From a checkpoint of a small transformer trained on Wikipedia: 10 layers.
Each number is 500 + 40 x the weight over the matrix's rms, rounded and kept within 0 to 999. Layers, rows and columns count from 0. Numbers have three digits each.

# q: layer 4 attention query, 320x320, rms 0.119, rows 36-62,100-126,164-190,227-254,291-317, columns 0-79
# k: layer 4 attention key, 64x320, rms 0.119, rows 35-61, columns 0-79
q227:479504493515500467514454540496487487453487462555476553469545496463534515455465503481500514489533447415526515518505439487452418490491492499488492472500451514477447543475518519509494516472513509508483484514534533469462485499515490538478441473
q291:636550476532523524533462539509540536560450551485467502495485490468509521435523452496541396469531488461519517464448489499453429587526463471458516528494467470521509571541493558431522497463442549471482502517474479518461548512549507617561512459
k35:493426519488570487537530507568489501456549502489530483477459467556553502502509536438538491510515504509526456501483533515538499449521521517546506513481517547524508501463527505436516501507514467490471503558559498546428514503541546545494478534
q36:480477474473513581458490495523425508546528519458498535454477518531540501482437572490488560460489488572492512462451451495487464508483513515540472514551527494496505497506501526467512498538556493508479492533540531507461515528519444463501461472
q100:467542498476521473521505504516483526505481426476519461501462503433514490548504490473525452455434485531493480506531488451506476481549438491508492503465459434503474515528492518510483493471496492520486519470508507517508460460504506542508499510
q164:509517502455583571476479453511516504515448503527497440442472475507468454537516437537546577531397464528528569431549486504548524475504492500480498489534478537519494469556486439489460516551517481495473483487440510541510549537431519458574467569
q228:445537478487487492514485519448487558547472541482501474473507499529465501517524513523494492516471509490491470452475554507523474540485480462522505483510494534509503531460483460532525466535479496542477492482528565486472512486527511534557503516
q292:611431464471512497460467514543611526529440549477497548534479468497439513533436483480451497512404422462520541566553495517518465456470473516476521517522574494506485542530495522467544521536527534480413444497505495523504472542550502452541366481
k36:450497444491503475542507518500542514453490487486535476488447537508425476525466431464488499487592435521525491478532520534451517515453438459491493483481497464487468481469488515529498497458511519397519528492459493540487517441509492529499518502
q37:501522477469458516564565495492534466470503525505514529498560578448482540531493512506495486495550448435571520555513433527446516490523451544524569490512483520501507448502528523440512519475448534440463440496582462510506515435508518516535557496
q101:528518514471523513504398501476543503525524562495487553527508473464500526450531466525479572494456520502487501433442498556469431521526487548524472454548507474528443469486427521502473535429542519492509507487546534530469489498494554495544482553
q165:465453497530584595493529453465498487510547456548516478503461600605495423502448543461479551501526457517491528504458499427509448500536470498528494450519451512442553427465548498503549470512514524503518477451492462531509513500489483434534490516
q229:512579454364508541505496462504483559484556448520453614492453524559518411500481501526557513491415542490470503508549592573520450449571474536483516503471491465473502564452499471497494528466435458483483489552509543502522483495488547487542467488
q293:561645545567481383551519472496580411555460555463558396534475464580474480448498485553555556493508469457561457557388562460550504503535520508541469419512493516460472548531406540449572496499524480479457444525522440581479546459536551465521508494
k37:508505444539489480540487472534499520484515483482485495469516494541507502476418509451461421489456550502507500465506457480522470473456497483482508583523503452465503473502536463540490508504515492558487477512465513442416467545493495419412441483
q38:482511502499534499478484566534466546485500501515499483544504521486508539502541512486534471523525532463479485526449499490544516525487499440507555498512573469495544449507481464517518501573523546519499472511515536543518532513509561484475504509
q102:489557497503487485526532521482514522504481538482472500564504483453523482509477456504523497562491480441506483419492479490497505508457464501521492510479505506537474479501467516515477497543455468466442460469516511481503460545474496594482501506
q166:481483535525467531472448470509449524503564531479523499520461498504580493516547485557497477378484483462488559533539499499582473494484413491498515470514550459503489505458509513533465502499438475599515505512475482492517444506442521508503551540
q230:544489506499557548469483508546482487550539506521508439514450476506484478491551398459517480541531486481499523519485501489544491472479469465454460536495524474461517512488526520439503503546480512509487497503457502512526496518531545447462498513
q294:518542560475564507481519554472422548579434471479414484499541534584472538565584476559523465407475472513466489498497481566466493465448485482411467462486507476497512481521501517557523518502530499539502517530458542500529509572538495494451487499
k38:536510495539504454517526464476549494461467461473506466472499506498477485493424487510466554473486504500470516461506475543519485520568505562489467480507488534469514477543542502481493502518487532500516504500513457507477528471557519520519514541
q39:491534481568483461545512428492431492515489472505515539444550533569484503522470479441372580508512501511511543501528527473514526485520536523485580533435449509552457532492545511524470493434466483593481514446492481491475494479512518491480462461
q103:475502461488525448523510481533495527405513520527509530450490508556462487509481521491438487499453543475541485502522543505527518492566532426520492510436494488522490523493543533454475521451523512545540495526473543473488461541472493459536515508
q167:524522493522502391451439433482476454475497457538565506475525456497512412487570478478506545506457442435457511539526548494441509548491540479432510460415501536574464500532529518460499472406510541563531520480467506410486453536477560505448474522
q231:503481573539467499503531471449477522428516471478495510468545525464520549483529491426483508499504481488467499495484515515542441532500482464500510496482476509490429481508519496496533522489508495511525469551450458475509519531484482498463441472
q295:499507410647537519480462491422441471464585492498544528454513545496474543519503525390432597592540534563460498505591487399478434548470447427479532502531522499572432593463523468533523500428566501540462494458518533420450504545401578488433495497
k39:544536509480498486543489531470519536486477471518556549487499448488511500531499503529485505511488504510499455440503500464461511560482538495496507540561457490581520491558465498501499513519455524456433451478506472488439466417531501585463501427
q40:508467571470468509521505468487538524460495456506479502502519509520523473517522486482500420512498519440547548525482569508524484462504543444522423462542527478445540568470458495417525489514474488459533508505496585455493452452457519494508581550
q104:471416491428461494448498489538547475540469463489493453552531518492513529473481525518506510503491457462496464485493549468503467512475399461525456470515514477500553403554409498592497513542485527460547462500510504469491538499466543470514489517
q168:479513527484534465481490518534518512508545473514566490492574490543560524517497530505477439515493514490522509461507534503433545512573474488570479502486475474475534606500424509535475504517471518440589490533510513495458449528513481504492509525
q232:464515526515482503546547486469469460441527518528520548493468531478468507469492485535558484517510534482487522513466443530482542484483508500560478511497523523521524494458494493529490514532504526508535514533501442488473545474527531507532569481
q296:402459432467519477554548501448534475559533469452405434500534420465573517517452529495512482496538517445500480473458463478427514453475522542534477468509434528499514627455482513446523495463411497483561455540465532421512549558499445531458587507
k40:498477482549500451526493509456453456547509488533533525464493553473487545509520563544523531491449503498531509494540490480525516538468508453486502499512479476441505554503439519480429477612468519472539508517518495516539498493545565503492504512
q41:508440535533481481546496507506477530462457466528504491497513505509529478546483482438415463541474505482435532487507541495490539473468502512496433512458457488529547439502530527428528508489537471447475516486502406458529456493489460496516521483
q105:519535453468525494529520511445497492468454489520488564482465535468470525573454476470495505488482485536522507522513547545474500454519484479445468484439519503515532585438472501420503490501467454534516525508484565478465534556486541502509482511
q169:503567538592509482502509531443538524530504505520569510538449497440489495523560478507514526515474472481453465453529552548581521553475514472446498523471480477562508472540522485475531519532537502518495497411496525539519483529519575481471513509
q233:487493554504493513492451539472471492466502544532574481513481491471417470505532477512517478459528448519468531513506492481535531517500537497468443435481475484527479532528447522494505484507519513436475454450509516489450481514479521505494458507
q297:577599545569496427466501508507508413421472549547579468434491469478453492563519547505553471643460526513497423499448444487511538530512543467525549433461472417530558455488532523517476491443470492533498459561526503424530499539465551461392529480
k41:446469501507469519484486465516419475547505506477395545467541539592454523536477473517544556446527463487549504541443442462496470515467477508524527475512502483434443500504453468560464469489513439509482480514425540511539521467457519576487495486
q42:395520508503477482486531501467474475420486449477540508495508482557518466486501530545526526504543478519569489491516499489542421487543453501499505515520484473495541507548520515486517506476521470570404516454428453488523501450486472576481517491
q106:367406491518498469499496533567523515477502450477467478545493465516493523470478531485532521534580511476476460546483481550449469504486485490601598475523497521447503498484480528530481496479492452486435538493507498485461429445532565477546523535
q170:505503534453517527480473515459519443499409510477516482535493530547543531521543543548593473426463514536459483461526563485454467489506477516487491470548516476494486470551523521523477480462495535588472502504449486555528498436479507494578487482
q234:481499559517516553484477633504485510425524519443475449507481504514502502456507461515509469511516477504477525499539550451618532428479509480474534467488503524481508482479537475499497505519495505460502559532518504548487507469495528528497511516
q298:468567517495504507588519447488532474470407518454528505476457475495445526481542514534443484533582549511555497476573495583535472480518494498540621471532537560446522513442454497569594553424484537551409511504470540588511408543531480506560537485
k42:502514570513547415499472446472488486481462511557516459488510487444482496527436566542451517464508532538511527472526482472474445540465494573548532500478474553530501551535484487535454461519537495400550470468468543523471544466538445504560513512
q43:465460515500552507442465481516521482481530543432491423524431454523538507501513466471485479498475494507527462504455444516532485487493526477508493435540558467458528515528507520458548485532524432506569510491536463515485512463572493456473508501
q107:497435461468468486492513512500497423498475544484531532477474545521485493436524536561456479484506504509486491550511430484544447550487508501475493465536525443450513392480490472522489494503507481477573439535467492525511534484463497483496470500
q171:536515492511488471450502568516545507628512491421494457494432503534511446481510567528462491501528507412484463555525510490487552528525439519494567500485515498483508531450540498451465509444511517479541486554441531472509549521487542475496484522
q235:503514505459502509496551497531488525507530461509502477510474523431538516504474511471463561505479466450462486465539509486516546476528562457514496521518489455491504505489522520513508491541483455517490485435521468522489530478477482493473561468
q299:570538524569567589482544547477480482493501436450521464408488480510501464464459521516456561460515577562497406451344528527529570475537470567477482470552472403413601520506475482482460465584438544466446469524547383551494595548471481428410559481
k43:495537564508526487568526423559518490492493476542563517515500493437434461448538455479495391427503517460518415516523547538490526479464488549440462489489444546491473500568487485501517396488465475538481539505481537532467515489598503498491493482
q44:528519492416467503495501416493532484511506476543468418466445497444480505497486501528486553483570563532521431496489476578512432441470479498476499500537545424513467503503437484470504498462479444505490458493489489444502511455467485559502514493
q108:521478542501517511544516425417535447468477506490478549579476455534496481472541498538536537552491440527520422471445588523547458545500493496538502448545494500424482395538476475490522491510494528447500534529484508484474515394515513546551510473
q172:535518438395510536442513521521576464529521449474471513441462476494607500451476482533533531397498476526524470515568435574550475485477496485528488484553591476464478535496466524465544528459466504535514525558465503450447494466439490467540539482
q236:558503537444533461519514456465590503522541506549459506460495458443495529491470529503474452441522517500501457501473443534504466446519490501470537500523537481461462521499519513450491492467479467458537496466463548492451502482470506464523584501
q300:505492558462527450494527455549489497506447484579430547477506552476500475475540490536532477485543517509505456483527445533474568464547559541531500456548501466483540466563376480544466505476505457522542589573466493468473537511500489549552541485
k44:536519506470509484453481483493489469540507468491542481480560525467471449564503490557474418453506461508449470489491458485492555464509512472472493470441500484449521476504533611481471501569497496558507543494556491507494576522578489508443498523
q45:413525507523561576548506461479534486551454520493445414520510518543470516486551544561541530483536515554436483484511457497532399496501552491540477489564531456532543580500517477546488533505481509484534528524466548483491491498553473588478541498
q109:505503555487511516525515538480563481502447498498501538555423503515467526439484603547529519473493460476481457497523501548508422494486376458498575489522520493446522449537466450528540528464482579499521487472519517499498503522497467576522495529
q173:488456434485505488548487475489495433482461527527485559466441488465489471525471556517468409455505527557456525515472519541490453470519381485545533484483505457513459511571451468457481477540489508454497585497459462452553553439487496569539585525
q237:475523523495534521510516493537524531516480462529497538506550569500504493453503486519551474520479486485515478533535516502505462458496500530517539500525515447500539505511540490515488518532501495533474522518487455498550522508449499500559522524
q301:411619458457528625547514472408560513521438492547425480555506484585426477513454541601623561514492522546547476440452484545438454496535563436561424560559515467450486476472495474532465516515476574492466483447499425483511499469470537433520528505
k45:545499480491499460522533474489499517465548506478490497462449499517559512539447462549526516526506513450533483514506485452498515528471459440494468518519524561515495540560530577504480572436445466470579514572513485494487527529488500487532485546
q46:480516521515469566570440480518486503456576484418479470524541481547466558488493480610409478600493459546518539457547517493467505499415533484551469558504523521464505533445548513428511516498434508486610460487557575420524647470495521468480518449
q110:522483425509509605553491515504507454498541561449545568532594486534475462527479486469500384595514448458499468533371502479454461447479541557489514451532508482537543596483538475586516515487460432448510469463512559515477527581503531449443539441
q174:552480538426510510535476499480463447508594537526533510487439501466532498535525490595566525483491496473507534509478507547494543520504536511502473498543488481489523468485493464486501516492545473434449430519452466455478538463560452496491446487
q238:521545474449462430577568517488471441521541516486519475525584475533486532548465486425417505539506547538467480446482548448470547554510512533461475474441472448507489530537466551429463496523362519472479380503465525493479589516553487528504489446
q302:507499521409462577538585548523419511534672454440436398452556433510468541519516524553444486514527522459507484484448515444459488476466481492517496527491420540432485552526600454525491506441506508502557438489450537458534545451585544556523431507
k46:428444548542510542475508539491399537468495572581499492561478577447471462496463462464473609505505535589561512544528435515541435459506498511515577576506464519521543499510501473529542429517501510550481612526572474503479464492500433522482531495
q47:490595494414408478513405509491506579500494455494538456481503510499460569568452464486493483535459501469515467494487506455526491577516505528460469440536459539536463515495440557433514527459536426469467476456466532445524572545547469485508447507
q111:501487511462503458507478549506520492479485546507530563508544497478492488563500380465460560594467533423476585547512419466491591458549518510490486488445490468507540558485560532494514532519581591404501441515539490468498388529498510495465551469
q175:477549433503446442497510540517487561509539567463509511502494508518506494495551456428436572598418433492416457486497552477529525479538506510524488482494480508543470493502555492447488497527529468443614456452503512545482477521549490453532405545
q239:507513552457528458494462504499471464518459427498471460469436491485496405539531489435533507464584541508468491550519539441495520440474416543444523449521493457468489542522521503462473497455589479488565577519437514491476494506495509537451514537
q303:437535500533376493490417491529509497437492490502490434621499526524449592481584440570439519547516527370584460495530498384476510541476425465542518411514446524565498591522467500473518484517587389543588404404611543574534474404487554496565473519
k47:515495532451496518587520464555462497523506497498506505504522513483526519437461474481533406390508393529490516469552506574477464484534544505588500474484503509465402485501477505543527485444461506463467496574519465441481421534480449485515521509
q48:556443473528543498521562522514442475547569504491567468408577560401549423499467441473544511535490506511487579497526502451502409499460440483438530531473502463485516480519548507563443517458462482519471455513538538509480486496549517436493495475
q112:510543507457502510431458531486410470497520556562432516501465510474531475532519395509416487541544536544574492551580517498501550476510455475466451482518540465508467463462483479519495514479534471528466517488478522478519540465504497468533485480
q176:504520465474505463527456613517478536478461508483451451483515466541501524515533417474447459488537497518482429590534504408499430474515470450465474447445529502512487513491523505448551487434529526478497503530441524535474477515499562512460466541
q240:569508510523483444552498553501532564524528516515467473486473518512556575457409530507495474488452443499512460536481447514473505483487557461476489513494506584455487500486515473564538503436515501501529490495537478473486499511494500495551544530
q304:495467506494563533545615624420503545566468513506524485572566480454499481450523534458478511486522441570490480589531481534557507521500561483485509492412527538488574504422556491517500556562456482529439529434506499475453500504457469471486494509
k48:511453531583469416450456566561512474538489486433501512464445510522502482595467535501519492457572476482479522482442516433464423490512483549464470523509560505509484549540490414548507456501501452531541511474475496499437517577433419555510483444
q49:506458493483521508511520546544542502508519434490434461428426386486454553480490490563551436540562519491497466528565506483536458474490509468508523476553568477580511408532467446423496523501411426468584528499509584544502492522369486549472521419
q113:476526503486399486540600486513521487438500555548467514522451430497526492487485482541535549529532473534528458553547496449439427479503498515513540381559528485399530387437440464471473498459559483469439507515487568532457486460404521532504522512
q177:474526547433525497516498532511538524455441481450459488526467493466570529423519497511509590511509517511530520548508443552517505479503456425550487466594518524529548472465490503512528489453470498450561526581446532538513508483421532506543413460
q241:530555418519486506520459504565424524528497460432466426595407488430542505558490519477498507514541508505458462535481496411531556456498570482513488513439549496504501545556525513550488513509454464433545455503500429480547556561540464485515501524
q305:487457486508547574561478521475580502502478468512468494593412463411556455466599508510470475516533407561502496674537458471475417556498520554457455457465518568416541463561507498521526480410406512478513474508546443490522510570495473502505513467
k49:555458461554433512495463556559502485486489498482463585479493507486522518548568521485603536512411515488534537486519499522510526441511514465517541567446465501530511471483512506530518448612564532467421409515534487543514507377455450533564477497
q50:485506465505597481510552486502427481475552586509551501469555472564546566479498533505452533514509484556532512540457521507530494556512524490547556562509495548539456597507523528536533485513435513463503504509485486545493436530476484512484452531
q114:566460429476440508385525541531459522553510514461588475482505438555587494474485475503528509434524415549444540516484505437512535538525494497488476506491574514498478550536465527480502488478510458488526501504519498512480500578420473517456514463
q178:497524471489463511497573488517441494467505521471545588483542541478446509541509517477501579484541466535483505491496417474497541521535461498514516512503521564513494509483508510512515509540459522449476509525531492527527493462465488522504543489
q242:493489492483484472452438487520484520570493523508586461466465504470509562452524408418474499427581525607477496505411502511508521527532481465495508505450539456483540473469540503417503537535566565459517471510558502465524424546598516542476358456
q306:508518528399446491445556575563458470516486514505548526490553503477477535486515517507559527521667536479551578438513498528492466634522495497559459494520531592534574468545519534516585547473437501362513455528497567490454429478530459491463445459
k50:546433451524513510518439564460515508466475463511485461523422504504583558502482485460499580531494496494463490541504510551506508589586489445429557389474484534527461556483493569494463616450543498490454536483508512436547493491507519482551453456
q51:499549458518514422530491531526507462549553514560570570475502470531521457557451510485428476565449498488487386484517492469463513577461552516475498481445448506592480585521491525481561557497468508465537426520566576511514535515550549495451526494
q115:530538461499496523478583575543452488422646481481447471430450551472455489468543553427469510501529607410538449495546487524506570452453543454443529509531415448561517540497461537432540505440538474537471485407497410410487545416524516580426473525
q179:498615497602451451444554547521558508464546478492459452427555501565534547490527509482508510422513491464456448484445498439515517493500523473518534481506471573580486499499464504484440514511407576481518473434480508463505506540516471476537510532
q243:458554442562517498499586456524515539434544519487421512479534482515537457560459503445424489502552562466485484512468507537470560550481551540530605458496473521613517575457506529424476506419480449416482504484500501521561551401478499501509527467
q307:513539466493431498483499482568450484551509507398528515478531615538554477528481515530469469525485450502530622615580549493518500591484442526469556506498402440555476403474590506450520496527514443489524562488439514478479612476544492456423500476
k51:566485465599498482584483481497573493508534497525500539481521472556561502462509586420505502444545549462575515553553475541495540474445445459504526489472514431506446535494563549472564591447484487567530475515513512515554551555477515580538487541
q52:488515501490518526524627537522430495510566532461510504514505512570563571489490547554449409498514424491540500489552490512535505513509549408451504580504486515494540565468473537537550516539429515511611533485504449509500557455476479465441434511
q116:503509516483565480456568523494478530482569542531519503532524472521516504490501503599485467491448528546453490429503466454489547487524456476497480547416503506516483511510530516456470505566546487460545505476448474471514554519559436496433472492
q180:441519526520522498427581485505504434490524470493529484524523478483442486545553550507526501519544517501482513470537448451466433547470469399559511503474473532407476518497496477535514463495513453465570486480444481467457553501583529523503503515
q244:538522412428500504457464572513473519570478463409536417490500563549438500575526461585486472469527468467442405494493440365569504485474544448464457426489507491552524439492506522518504521505576520494515426591488457394495474597563541508434491458
q308:556486420532460461448568580547497457537524485523506483566457467551514530494532502539486473515568475483505413515442442548524506574442570518613482419555443481498510539473495499512521542513569540476529466486582512459437529420557541436476533466
k52:464508476511516503483486417496477505407516526533464463528508483465501416518472519508548495508439496494396556527544511494494562504491502443484455459489454466489494492635505509509468491566465525496579500464506503510523549467491441515501476554
q53:506508475521529478505513474513474509519506514496574459543490581473457552498489567461543455499526575505477524487563485536531544554468575534469476532501467517516502473492505509465472532528484481583479500480579469513580526480485470530538461463
q117:437444480351516502486550431508454507456543511522473485517529555549475540456457527466483520506431514559495507469588464475516485568569480579526483495523511453473522465528499491478464482528561502433472470540475433537488489441483486448577434524
q181:564495448486557530476462474548532537520461527477506473498435501522469498457431503472476506454493575492504495485540497517537513482495432504536461498472441441525520474508526475477453549463553498517462488507479514462502461521476491518504491521
q245:498480538495470500549478427505497501449405459560618476492458511576419509509520532555479574505521442518533470497566493526536586576549428512478547477490510499459450506511525533441500466553538482523486524543520500448531438537528466509478446503
q309:511513501531427478577537523539554483487586515536563517488464536458471506516495550475504535471551508514472448494509434507513502429440535479486425495463458468560523539458506505462490512503592518627525492464531554484578469521498450462559558526
k53:493499539435489494467505409499513489434419508556485506448545508537520443485631483468508540486538462522517485499440501489521512534546471492522546456472516567468537491483511676473441572520496446466465485584472548450562451554589533403538453566
q54:532535448552442474479447620523525458495533511512526483545455503499503478476460469453585496542466469463490456485534499488584496532510523506530510483574489456470453439511481484499447462506506438525497488520507515451525489558573503492568524456
q118:453441473472481439571520515496529510435464520472574526542558551553519524497433511491442513483432579514495466491561512511544503606496473526527518553556478488473503607431447497566500513537461528479480445544477417450504474547448496507461517500
q182:534514493504506514474532545534463481508481474435492530470506516510536527495522481543531567529553507442499475487444533511518477516500500544474480500507495496563472478491518498518502470495497473485495498552503513481519440502463512494434489520
q246:499506451496542481591598494474469553463496526440507526499487505542538532552549547497518467495590556517534541521487577519543459556452564593504543551509501503590418546445480477438497475520484552445527464574529532526523429499603557542520494431
q310:561493488460553533560476534498562468434527469476622606427486477482459513544444588527540552528527594548504528465548523488526570458405497518471478469510579473533426438470457531591481467473511428480484514520449513449536394509491510467489547520
k54:522543523465369481503508476502413487524504507540504474548488492524464431497487477546505451459548505516455538536528434502519529542454464532573556491458486538503534591524521436472497366536551492474478429504548492421561608508544492459549523453
q55:480478512506546553489463521473492460512453536514498638529565515500506440520497461503554543546418482476539445564537485554512452491561463447566508533490558482383548497477500485482537524502431508475517505458506470472468480432472490477511494465
q119:436447505445486510562505546381489492556487514530494467465491474542529524547447520488470572508425496482451514541516568507512464537475499466515542498521504472482489662517428447479535472454456493512526509486512450499473502517489580574480484531
q183:461527550507556501451516550474495556512509515483496503528487469532507496474429497531560503543523491488529467531503464461515494496576503436424495492485584499458478489481512443528504458531510494569524482444509485507499506523452507524510487506
q247:513497555534421496499429494418505573551469474594489536524448502545530445440546508523517503441505474508545553537510560533523499420501497429543502565496559559420545543454458445560538467523485582480531477482590467469497431495511481531534539525
q311:432379494504402424598458521489516530521545511517574511509464428517429478507535448534464548458481464515542472599521493401464473479520449465554436471461546475485462540444466487550503501504471443451499430468505522538441431558445563563430526491
k55:474503496513553493488509446514514431514438471468510542465549533477513503500534454462439549497527505492376505478497414505501509546438453525504482533484468510509503477541510575419567323488516499459501467452443518459567515479492485444498481583
q56:467516574463535466483443527463466583499572469558544433579538522500471578496449519448476538501523530542481536503466536484578436486421534554533490455446445497590586439470542507514515459496573487452458554495501420488570481498496424523534453505
q120:447552475532468570480506486474540537502553468532488496473432510500492450536507551469552581482485493469537606454493547617495463522547560488516508467524439534509509377528565460443498525483484451530507487460543493538494489543462402485540607500
q184:551521439452474478504504519442445455445557515514471455595558525520491458471464492529569496438522537576543514506478566582450512567518472431393499560454500513522520581429478493386504515503525479488520511513482463486523483470558523471603463521
q248:487505523546570544482508468528455495508528433572525467476515560538517580523486489489431423495514478549515556457516439415511514592467516529424491428500398486616473436491610450524506510472534450516483504510539466513549550536504471533561515486
q312:484490496432457422471517559515503500528540521492523531495584514574550509584497486457496487427564461505483463489583467552504490478550493494494499484436437506503533596494550483490525502446568523473434498513465543522526505496518447514476524490
k56:529520499559571565463492546489464512500499524561489485473470500525610506490562469574471444538550466490513526452512506540531469508517418449472444479479521580436554481545498558500521464437516462575496498447417543518573515505499484496515537496
q57:503547519487499537497566468510546530556479544476472467497458512461487498478509520426515459486572597528502487495490579474578528418515477480448514566497493473531495449491546471532496489461486477489511524502489533446520499479507424543559505498
q121:576526529473516518614485432525442582460558508491442528505501540527505445591480478505464544512551467429478515504542627492467542515519486546443445479410491491496468542495493511479473502523515488385436507547483522530407494537495516490480496460
q185:501585525529495496509501444502493466459444502534478445491501521524556497493432511445482451517507552489473516490503431476550487591546428501538546483462524493514430543572546531583507548510494488505533545515530438484501517494517483495505466504
q249:547454510466564513532549447584576566513505520465468507429476550462457460500513506499482455521547559508470581551504499448490539510503492532437483538451512516520508525493555499532454496462558327482459519550530561442516510520559431409493465509
q313:464522528543521469476529485507505521485481558432456500504437458511436509588483557422478522499472448513521530539446471436443501509460472502442499479534466540495511517467529466562480519527536466562594573447483523470514440583510455538530497525
k57:501498472516559428455538507506504571485553509450513484509508494546519512578481537512568494473432515506456458522569555517542462508483493476492492464562488475525500510454538547450503249522437472441414453472434501511513571438583400522481575440
q58:504519499477526558470543599478511422476495486489594487626445498483516506493494487540537474518460513457506508500496464551558499609465474492481526527577483526436463440587499483557549482505476614494462486533545451478472513505532492576426493511
q122:552499446530584529446509545525523528505490472531576577602547503574463456481472458467546475476496525531474567436569454517440510518539506422543523511515542531481398612493479481481509508410434533569516496501538609419473524616500484516473549489
q186:473403522549509480493539438500520527487572481475522573605438445441550456514508501514488529529481534537524482449524472451490444534506401501522495429507540502473426514499511505490495540498594486498537515514468459414475541508579484551481445476
q250:500526499487446407443535565474460488414558467432574511466536537507481517532476579593553397459506443549500460417554561561522545622528463539526517493528440464605478505490557519504460524454567463462486541512489531473542530461524511529460509408
q314:485505478579486436454551521506572527436555448520534501508454560562523502470525489529452509540584598462467485436443512436502428534484475514525504399576531535496513600523538520489508505516525488553513534528468466541413527567537471469504515481
k58:459494502421485567432480596504426491462553570576520449561509471449494503514407491481528534384505368386518489504507551509536522462594488543462507424536510552544513531455409527634379637481494464483446482485506489501508538414592510460418512429
q59:498533539491499488427534474459507544486554488490466508522444454396593524561416432558489545469418484530516427519518548504498495517511453464521409609455561495466522474475507528495466540471503500465531500494513473458466509465475578454498506513
q123:487495506521471522461475440511459513529499518514451497534502499538480493554525554517529485492494534471488502408539569552521485503449536464499421496528453425467479475506387529481476509538486524523530469515587388470595507545498478443514537503
q187:483548494509533525485485490515460481526501518483492467479491491453527552483450493525508460532447498510527457566526497533479563499467540528481513529449507467502503471500500529440544509492472531567530530443511473513519509486415495508461534494
q251:426526537495446484488441464472539524532450382520444482488475507485488505500461460495479569523490524524571510548489547531502500420480590537545486538428533448474534455458503490477487510464448507597513547489499464482558486513500519566559455508
q315:461469521513491554490528537521449494540414579441512406578441479419528580561471562468446596573525524504506525498524443550521482474462559522464623570538514497574554555490502528479481487557534531582550535499507551517475564510446498551531534511
k59:569498487534445489507521425558490558492470466489516471504511511551509489509490513509496467466485472486492535482576510469509508530379540500513473518492507514581481591567384645518465697505519452446495486452542573515511445552459455466472482515
q60:491459458475586439515538481507439528502484498455452440495535479557431451521484546540483439496516411478493539469464472492513482538508448592484479506532480497514472559499559541469494547527552419457500564450489410546489518515470582423437561530
q124:513490429511497450430526523472494570467483538473490535487529405509561505530511624498567433476570521551512458554500545430515536538449472443487513490521440482592431542542505457440461491372483494586513536465452508407522539543553494484476510527
q188:514485495517503531441472492563450518507556548509397439527464497505555598510421449523477498536547494479464504503509469478492555467504516612545503483527482471579459459520517507447459536495417527505494489457500398546493524513495426509494518482
q252:523461440541504481482439508584414496480491562520447492432521531516523449509517480513492470501472509548519513477498617524491547453479507545466482506541505544657471576449474481440472486432506417520619420494525491503490504518559560503422537512
q316:522519504468411534406425580516528511475524505471481508484493502519532594551481483460429516439465501488480504500516470449542582489446485497578551510508454465574495467483544478525468522490415533490495419500539435496480460522436480454377483453
k60:535505481520499555471510481473535477436533569491509503529538522473551482550549598462460449460469446490532458556537523429497510496472500517533471516556489493538489581520434444443456352449519402502542523477535512441507595511498441493542483537
q61:519491497520520572529414411472472581450449546502522511480561528511529510505504456460510476545481465523477520518507484434463589548509528542478551417540507476539498558447538548488475513456550545491498542473531509479549565453535466448531516477
q125:517424465542478623519508477444539466510495493430522509472423494457505503494485473553481550476400531477525448569485557473557535464474529562442522430534580503537402633496607452508485470511496435438602429544578479494484490508524553497417572523
q189:443509556472510535542460472515506525511504476471542493498458522576523509468464446476471508482432524525499485499475545494462466497503506478494482438545470485485489571488511536488491516499475455517479470485442444458494534539545471484511486486
q253:497551529579495473506511425514576465476520531485525569512533499491536439483511511513460461490447533440492460438533430581465512469450492450449509524503355510546429536453484521569476483526490500578471518444469499479543547425498511521487624461
q317:481501457415508487475411539539553501456512500514450502460493530447472469531462504409538537550426518606447537510443484444341536592485450491460508496509520530555499517466538513531508490480605487448438508439462455412505495490489399553552595521
k61:461493501501527550460491551497483512477526511432529529497489482518636558426389516514521474515503501473555449485519461524501488459455532496569499452506438505483483474425403409512454497478539520539533559539620540528479496453512509475474505352
q62:468523578472453410439425461450491512525488524559485451485461479498494429458479437536494452544517470560470488475537549454517524546500457491491545521463464525526457508508527450595555467479509497481517476435489587524489538560413426505529507468
q126:513496499533504556459481493403466521478428495520517464533434518555470381531491503574462499585422378518520557534447538515515532538512509492533435509434594534508513410510542437432541489595569455615447541468565532538476530482513419524580484523
q190:474430574501510515458527465406498544472533477524482514490504443531482523510491547504539491537479525501491555475489608453523535572470526565571511509528552494575447536548523468553514485514492506448489476531538536476549497470528504529483485540
q254:506576487503448408454520546546443519463511540487499568487468468463498509544479531504527494506505463480455525441462546438551538529489454465523446504525578499428416447445504495558488454473463529596561503462533564509472461462486465517482450538